config.toml
num_hidden_layers = 14
hidden_size = 512
num_attention_heads = 4
num_key_value_heads = 4
head_dim = 128
intermediate_size = 1344
vocab_size = 12542
hidden_act = "swiglu"
norm = "rmsnorm"
norm_place = "pre"
norm_eps = 1e-05
positions = "rope"
rope_theta = 10000.0
rope_fraction = 0.5
qk_norm = true
attn_scale = 0.0981
bias = "qkv"
tie_word_embeddings = false
parallel_block = false
extras = ["capped logits"]
init = "trunc"
init_std_qkv = 0.0265
init_std_o = 0.0
init_std_up = 0.0265
init_std_down = 0.0
optimizer = "adamw"
learning_rate = 0.00124
beta1 = 0.9
beta2 = 0.99
weight_decay = 0.16
lr_head = 0.00534
warmup_steps = 237
schedule = "cos"
final_lr_fraction = 0.0
batch_tokens = 131072
max_seq_len = 1024
doc_mask = true
train_tokens = 737900000
max_steps = 5630
dataset = "wikipedia_en"
Each number is 128 + 32 x the weight over the matrix's rms, rounded and kept within 0 to 255. Layers, rows and columns count from 0. Numbers have three digits each.

# down: layer 2 MLP down (transposed), 1344x512, rms 0.0354, rows 8-38, columns 384-447
# gate: layer 2 MLP gate, 1344x512, rms 0.041, rows 9-39, columns 384-447
# up: layer 2 MLP up, 1344x512, rms 0.0379, rows 9-39, columns 384-447
down8:156133169109076136156093127136153189130105105162093107084116156134107126178183178118138133123093168148112142095081086139118180145138147073097060156103178135114123163114170141119125142127183144
gate9:130155148137125164147125114110179146191165088161102079117154122184099132140104105121100158126170085130138144092104135122127140152129139147051155144127135138182137141146067194128173105106130147
up9:146145146123109052160153160083164139114076099083178136117152164110166207152138145111112125120087163091169139149108152104137112098192121127098118171107138151080164158140129117091152093113124071
down9:169174164113150000159161105121069151143083077105229116129166173052154144116183128108098114170101108150160149154177110060100124093152091168112151134124161121113137121090119086080161123105132141
gate10:155186102204158133194078146153178103106089102083162146149103162117154127087092086108087093163134088133137096116129117128158115128119155162130157132103084154139126140137121125142121129200117135
up10:106088121106111171070158086144125083147185097090103166140116151088153079137160157114121140110147183164135095110082082137157187113099093164150030162117124112087162150147116070086152096088087086
down10:125155174133068146096154131146148139153121193159115105142123128150087139169166099150107126153132110130178120111147171125135124143175139147150125182151173185091135114133106111112139077163163130
gate11:128114134125180162171101089142187116051134091082101090089118090113090122129093107064162150127138134098143158129073099058138191176084132048128162135108146237186129118136122111070131093069114092
up11:126103201142152170128151085105206137076147160093082142129090161138096126113202131167091072158095097089074186132134100174138089154102119156113106114168121139143118144103143116166214108156123086
down11:127148057116143175106155131069088112168117116140145117180111174127144063135101126113127190163136129160199087151221152146118137102181050118137115108083144066179122103116094109138216132134115112
gate12:073095165114207060143076156178133139105145075162172141145103131102111136124162188084159143172151088164083138130152202167132137158101144092122134143130105080164127128110143115144102183096203090
up12:144108122081135150119125203108058151127159125167134118137174104075111131101084064142125121146184104122115134127157126075097139105108118188115156130127107104183144065125152151158169113066136128
down12:132169113103058174121142160158172100112091178103054127074118137113079139132134060173099112096127149125149138152128051179142123091149108062143138184151132127117133131093085120128189102206116184
gate13:077142066156165062197111139166113152129145149089158119114102092134078199081102114149167141149139101115086167120141100113141118160158140174128129142148151176115097146121156141125131140125156154
up13:106165126118142189168136121107087119058142170098200149109092139111146154108170104165090127117095148111130130174145160151149118083128125172119166116104148135149173113159156177146091133166113160
down13:141146115165128079087140135132144100108111082148081119138105140144100111144134117118182107161171085103145130099109150066132128148158155092176093128140118104082094121090108134086149168113147129
gate14:164169149111097104142108186150092141106130107145129111071165178166147107132151131104088095215106097081129168101182105069108166145152060183073127117119108101162107115171116157155153065132126117
up14:132120144135141137065078069099159099123134104151201175147127094129126110125148160168155143142126152085137152124195103106094115173136139187120145142084128064195125105171093188159161111104148080
down14:131151134086110097127132136201118109078157169172137066113199169082158146131118152128129119161129099091103132139109132137115165123140084072120112151112109167117177167161140129140113065167110116
gate15:071149110154193093146160124107119083092114091074148085159112157160136109127175120105131169121112091124138103083132091061135102101141137130065148091135150120094093131088125149153077182148120060
up15:110184134157052114114131165143215129126079140123125128159153090148106099163134100168179070149135156134057113188119154148147121138145108116169159192137124137136107148109128119108118140092145075
down15:118109106125167104127032123062112107093102052135117150136147174128108152110153149132140183095151098133154133091132147061143159092185106147094151121156106103136147141161119122115086115139131137
gate16:127111171146143117129175137069186143123119111126158112109141081124154081130096147101151141217120102077146154162144167183160143147186090108150090178090165075055161154152174132163086140111116080
up16:129156099141135174093046109116083124130111140127086160118134143099089132186119140130085106122177141124132106193181092168125142143125134166114078121182141137119125147159143105113149129173170107
down16:110070124096164110152098130181112119127076109088144126129100107145132166146094117143090208162083144124168116165145102181096081137140120181085123056147102132088148102118120145162101139135134106
gate17:162104144120129094127098188183116106168125133110150116138146086136150106127099132098141126149147140165148110057213160079129097158094117133186139128109106143149128178126109115118101138098100063
up17:151104093102135179186164073135116069106153112129081122137123139070152167194071172162116093147180142136121148149133146048123134065129125125148071132069155121229108155124112099136100140090067122
down17:112120180174135137180160128138119153115087185109137156090185139165156197114129142158047136121148184155151147142141118135080160120115127054113101157090179120156111167105091080145135140099089190
gate18:175090166122146092122151113160126140077071148091182064110093135171099134103126198105109120073146099109100122104138073060169091154170080134125183110176123136146132101184131169099072121136105132
up18:134121074133152118112106147089110189093164132183169105141162166105170128202184111148121098109125094120119069158087093074154148140132138104162137137107124154121145148113093086141111143161080139
down18:147180073127116089127063144131136115147163156140099100149140159101198126138099117080135112125158128074101102107116130132129118199126162194087139131164198174131080138164172078112103183148138198
gate19:182175103114165116100110126164118147154182120181128134077158134083091132122099138107172153137142171130126100152092099167105169062154096080166139128135096089149111167125097162109125157124174160
up19:132127120198079113122151171123180154119075128105130095177096187173056127136121097117132124177152090109132120131127128116106148117128106130168144120127118119130092110119107118170129074167175153
down19:121152115184121102161073114140131108132134101115126098145149181160105141092126179138128095167120095155152113169149165182069158117160122144128151107107108132169107090095085113118093119159149096
gate20:113085171127135114112145145117186068059109145096105123136102172054195108135105094135122061136137122124165126121132196096159173094156140098155047145164161121074161152147169046126106082126107100
up20:126116128165131177147124121113089124117148139089137137161123146140070146167139133130185062077134129080101159049106100119006110174139101180132094100118101103147098114130159125147153079128141116
down20:123144123155146116198150102154040158087176119102162104115129102095158138091138141152150118146130191158156085113150112123145099126121130197110111128153102134165134141136142151099118093102089106
gate21:141132147094076129121090114109129148166138136121102129060107105122118155153117147063091084084139146107116115103176149098134161129130154159106139148129104114137103091149115128102131165125176114
up21:127103147091101142131141177169098101122210117156157143154090160106153171193123111103155102150099160089099134122133168084075111056145121085102131134129120134160091149112102150121175140082147108
down21:173111105106114130153147104119113127186163176122159187124162127146107137134087086108144128129139115177146114123136132105062141132141120133090124123179118184090125090131113117150121127164146148
gate22:106134107168078048068175096136135123187083150069104102138125119172125104121117207126145121122172069098104144076113139182153114136154068141117120103070123097112140134054163100127121063124137092
up22:132083160162110097131096108124111103150119143079135151111068106206110137120170101137083195153105093091081122167162079135076169138051144185126155171165121143158162155053155118078150166189148071
down22:105138155156171112105170113166108119179076109180117127125085105155053104142129171142133137139071171100063161146157120120152191177143125110155141161129154097101106141102183140162111145170187087
gate23:169139095081163161155129160085112130115159087104147139092179081087145120099137044032165140153162124083157144092090187131158124185128119130115200105110109124127117139200126108147093214130185124
up23:103084157142141187112207120084076093084152087154144095126136153161165103104196141154125126148147136137167080147134132140106134143132158167094114107135168030057142131162157114120131163121100144
down23:146179095131133110124189120118140146117113155092162113155108170110122145144116115161120122086195124102155094098080133102112148147067147084100105105188174121152165083190226095157090192073157110
gate24:137114182138100104079160161121119129111130124062118149087077084164055160093147115127172079139097141074087140188141131152096140083166124101141141114090167168142069131174129139127132197147120115
up24:168179119170139113112165139047119111063125124062088176112125165143136145148156151145094115097153165117119082136085189135094102100089173082066127177183107098100146079137107095125131125160123155
down24:181097140137107113105174124136109127111137140160113159153116133145145135161082162144115081110159152131130182140146147129134151142107163146169114113154110162142162137114129162164096115213134174
gate25:137210163118134113127094129152104118089116080119140184137170120091141165107094118128144122131115089170125119182141129092124160148225121083089112157096129063120122133124097184126128100095128051
up25:080156180139090121129093116127136114143139109121072138141096151146106067183127135117107135144155082138144105141142092161128128096160164081137069121133112121143121123156122137094071113123174137
down25:161141169126144083110172112117107124121189164094118178129076142136068133152128156106121079168118106193110156159145147115100140168241122132066122102083126093170152117120055165130152112165179124
gate26:111166128133099130133115125094127135141141118106171133056127090161198114071125167104155183102076142134130117139109145103139128093109135127099171111131155083154078055129157130138098110100129121
up26:129092112094078118134171089132100126116090138134161116115102140136144170126173106121077159098118097176119150078029143089129164146079140119129155153126097168070158097107092116112108112107160135
down26:187134120166119160192125116167127140137138137126105136103089111138114114124112099103151111133120123097111169111105103151101099162087156102125162123167112207168147078100141220133107121137113176
gate27:147097106142147113176124156106148111091095103130134155123127155127143130166076083092076108133107147108147168157132125139130130121200105133096193156091112150184061172115154159132132087107132166
up27:124099108143074149139197110116148141143168103108105158175224138174153123136070158172138085046107101132112167200104107108111150113141167093148112164139105191149131136125195143122129087162153100
down27:196146165097150107113136111151116170092103106186106111145123063142062147142076143130098114167136109149103113104137125131172146169167144110158108132118096068109107175185114165128099081150122145
gate28:087188084113109135176169135182099144114124134132167090090142105125108180109058109117098092094209095127238130151071156129094168091120162113086136156153190142158106175189142208075154187117173132
up28:159173184094111063150155119080142168103145144127183079108166052167190105070075138135157166144130146132103095181155153173109140107110073161147156093193136123134137136172144119112125097151174113
down28:189130128090131115138111150109093126114130206106133116095118084070112110100122175137131121132117148077091096131106131127142092105139093096198194099187135186131146154185146155113132085205124116
gate29:155150169097141086124149085120117087108135153143141137078116128150132123124078114106125156121087109175149111087129099111158153131081183149140173114158046113108087137072155081125093132111113139
up29:128093113174148137060115151160178147145109139138085131123089148084085148173124132134176140124093097131049156113104149106133156083138148140135135166154138114067139111099133158140115184109132155
down29:098079041182088067093122125121174046134074141100081112167165117111080113153098187155117123109200154092140120159131088164171128131074161145115111182136194097135152091102120122085160138104145111
gate30:155121152123151103185092215146128148142133113106124068129114158180138143186094118086116100114147088231037164080104087111180129151188116104149151141109157121086165114118092072109103080128143132
up30:140117104116118159077094093078109163145092156106116167104184152155170091131133085170115131152145125118121089101118210183122162128136086126064157136136097125103096165144088161061159113114114137
down30:129107164127115123106126116139115125118116112128132071067104162162071172080111127135098072092128112138130108157074127113150107136175069140150128074091105144142122118078139121137135104120120136
gate31:099095104098137166148184087142123167075117132119177133082162083106114086133124091088168105145134031146069139142147096117104132163113154162101151160102117091174145105201136158148163150177110095
up31:128143133174128070121108152127094120114149134134132179155080111056120106154184140021086132114155107095149128100081159130160070121120179138085122144114133082128107142123111101086099136096109103
down31:176132091108051117166148200091135074130116145195173173054105110080161161114127092196165103132115194183038185114130120055113159099175092176125116142094184150097125116176141139121135094162040114
gate32:094170115102127126063107133074160179113134109072188078138123125168133106164116090103134188156147108137121121118138183133069099102120160127110142133116121131085175173140090114099115161076151104
up32:145145063106119148092172135143191080081095112132146179139118132125063127160070144174173103122059071183145047124102122177143163122140131105111104112145132154152149195135152084106151128147088105
down32:088110116143126102089153158142083184123111162140146113113128139175124091193133163116129173102119107053156152080127101101177112118141148132141140132167131041084075131135104170190100122157167133
gate33:151173109185110112112098136151110151117116125121105172106169100116139204104221138121158102166108072120155153137126115079170173098128147172114125114135081108116123110133195096161172107177172155
up33:163147124114108109135091212117176146164107152167129118134137170091103114148115137115134122162113109140126129092151102158132175187131120158129120113120162122154064180134131124147119123111189109
down33:097163131174125144112171119122142150157163040161118104099129149161085152129113174120117152194140130152103134101146143144133122115102122092157126106123142146166094152138064134117146120160121088
gate34:115148114070092133179104157102133113164137094093124181120183129135138192093106148080149151153146167130138089131113109090106139038193204080128099121101132042100120097144085093099103111116168153
up34:119067090117093097144136157089136095148113156119089138109107145111134145153118095103076145141101164136118166137050134118100129143145130146018107089030099077106099160170128112165135163170113128
down34:123143132123149138148080141119133104110102089091144106152132116157154125144123088080124108142173126141144152149103103113170109124198113095193162159188179120133120103127106091136166093138159083
gate35:109146093162144148087124148171145147129152121134170129140106112098119140112174106110126044157097164079151073136158131093107106137112154075066109171115112169120154128096130124102130094087123075
up35:114186178146058086103152098099124112139112126172130119165156134047135137097120167107171146124110098104121144146173069156162140164123126179107087102144164158132122132058164121073105198026087176
down35:069110211118120130126133140165119107143141139147156085176137143145127107131113084080105112100165136168121137152152115107163149142152147161049160129134162087117151123091111135103092155109132120
gate36:189126143106141133137114109112099082155139122129086120109195165127141131111141110156116129156153115115191133116094072148075125136060137149150171072173083134125158125158159155142104087126155134
up36:156176126143140123089128132126110129143156114126107176107115096129117186082102096093187103104136147131135133122140103105106153108134081110146069140178124073121127075082120118141119120145152152
down36:129126130127164133123098134152125171160085153070130183069084083105161183097153163112142071151146136179084135076149166143113062079141072135107070149144146118114088081104088124095112125171148149
gate37:136121098082117139114103197066082121139136129144124162152170130121200120118118167175066107146096142103114106169181113089099115125129172123122091147097135118128121085171177125199117103078138155
up37:111141196135134119109147162092101095110181094134167134135194124126162154153115079166094192171127045112170132164144131126092092083111075113097139121143088126104126165167153069109134117140075183
down37:135078124178155188173112154079099136100167211129119181102082164147110101087184136141113120106081125113078139176152121187104178154122125166119131133142143109159129087162061121112151151102137159
gate38:100185098102142178155153195114110135140140104128138108127148121125135179105164058068127100117096146103129152157127158126117178161150145131053126066158152122104121117153149102081138138148161112
up38:122093135120131105144090120183105136179135145107118115133155058090091159096151155087105130164149176140105128132138144127087128151094129114175111178108134155140151180163112128141097096144142099
down38:158122176163144098162100136123124160089142098134120172189110112147126072149108095142175210093089148171086112146151080045133128128111163162143105159073110139112076077031159091151181105117097156
gate39:159184100138167151154114106136164115137136096178118143125106167095102152197084116096163071131114133125162189157100140147088092107124130136105125112105121159155115133150129144182057173119121144
up39:143136139116149171116093117168121160131083119105180109129131108146150132127133166133154115114175176118069068238130116132142113102195142103136091163118163109087124129118120107160066166115109139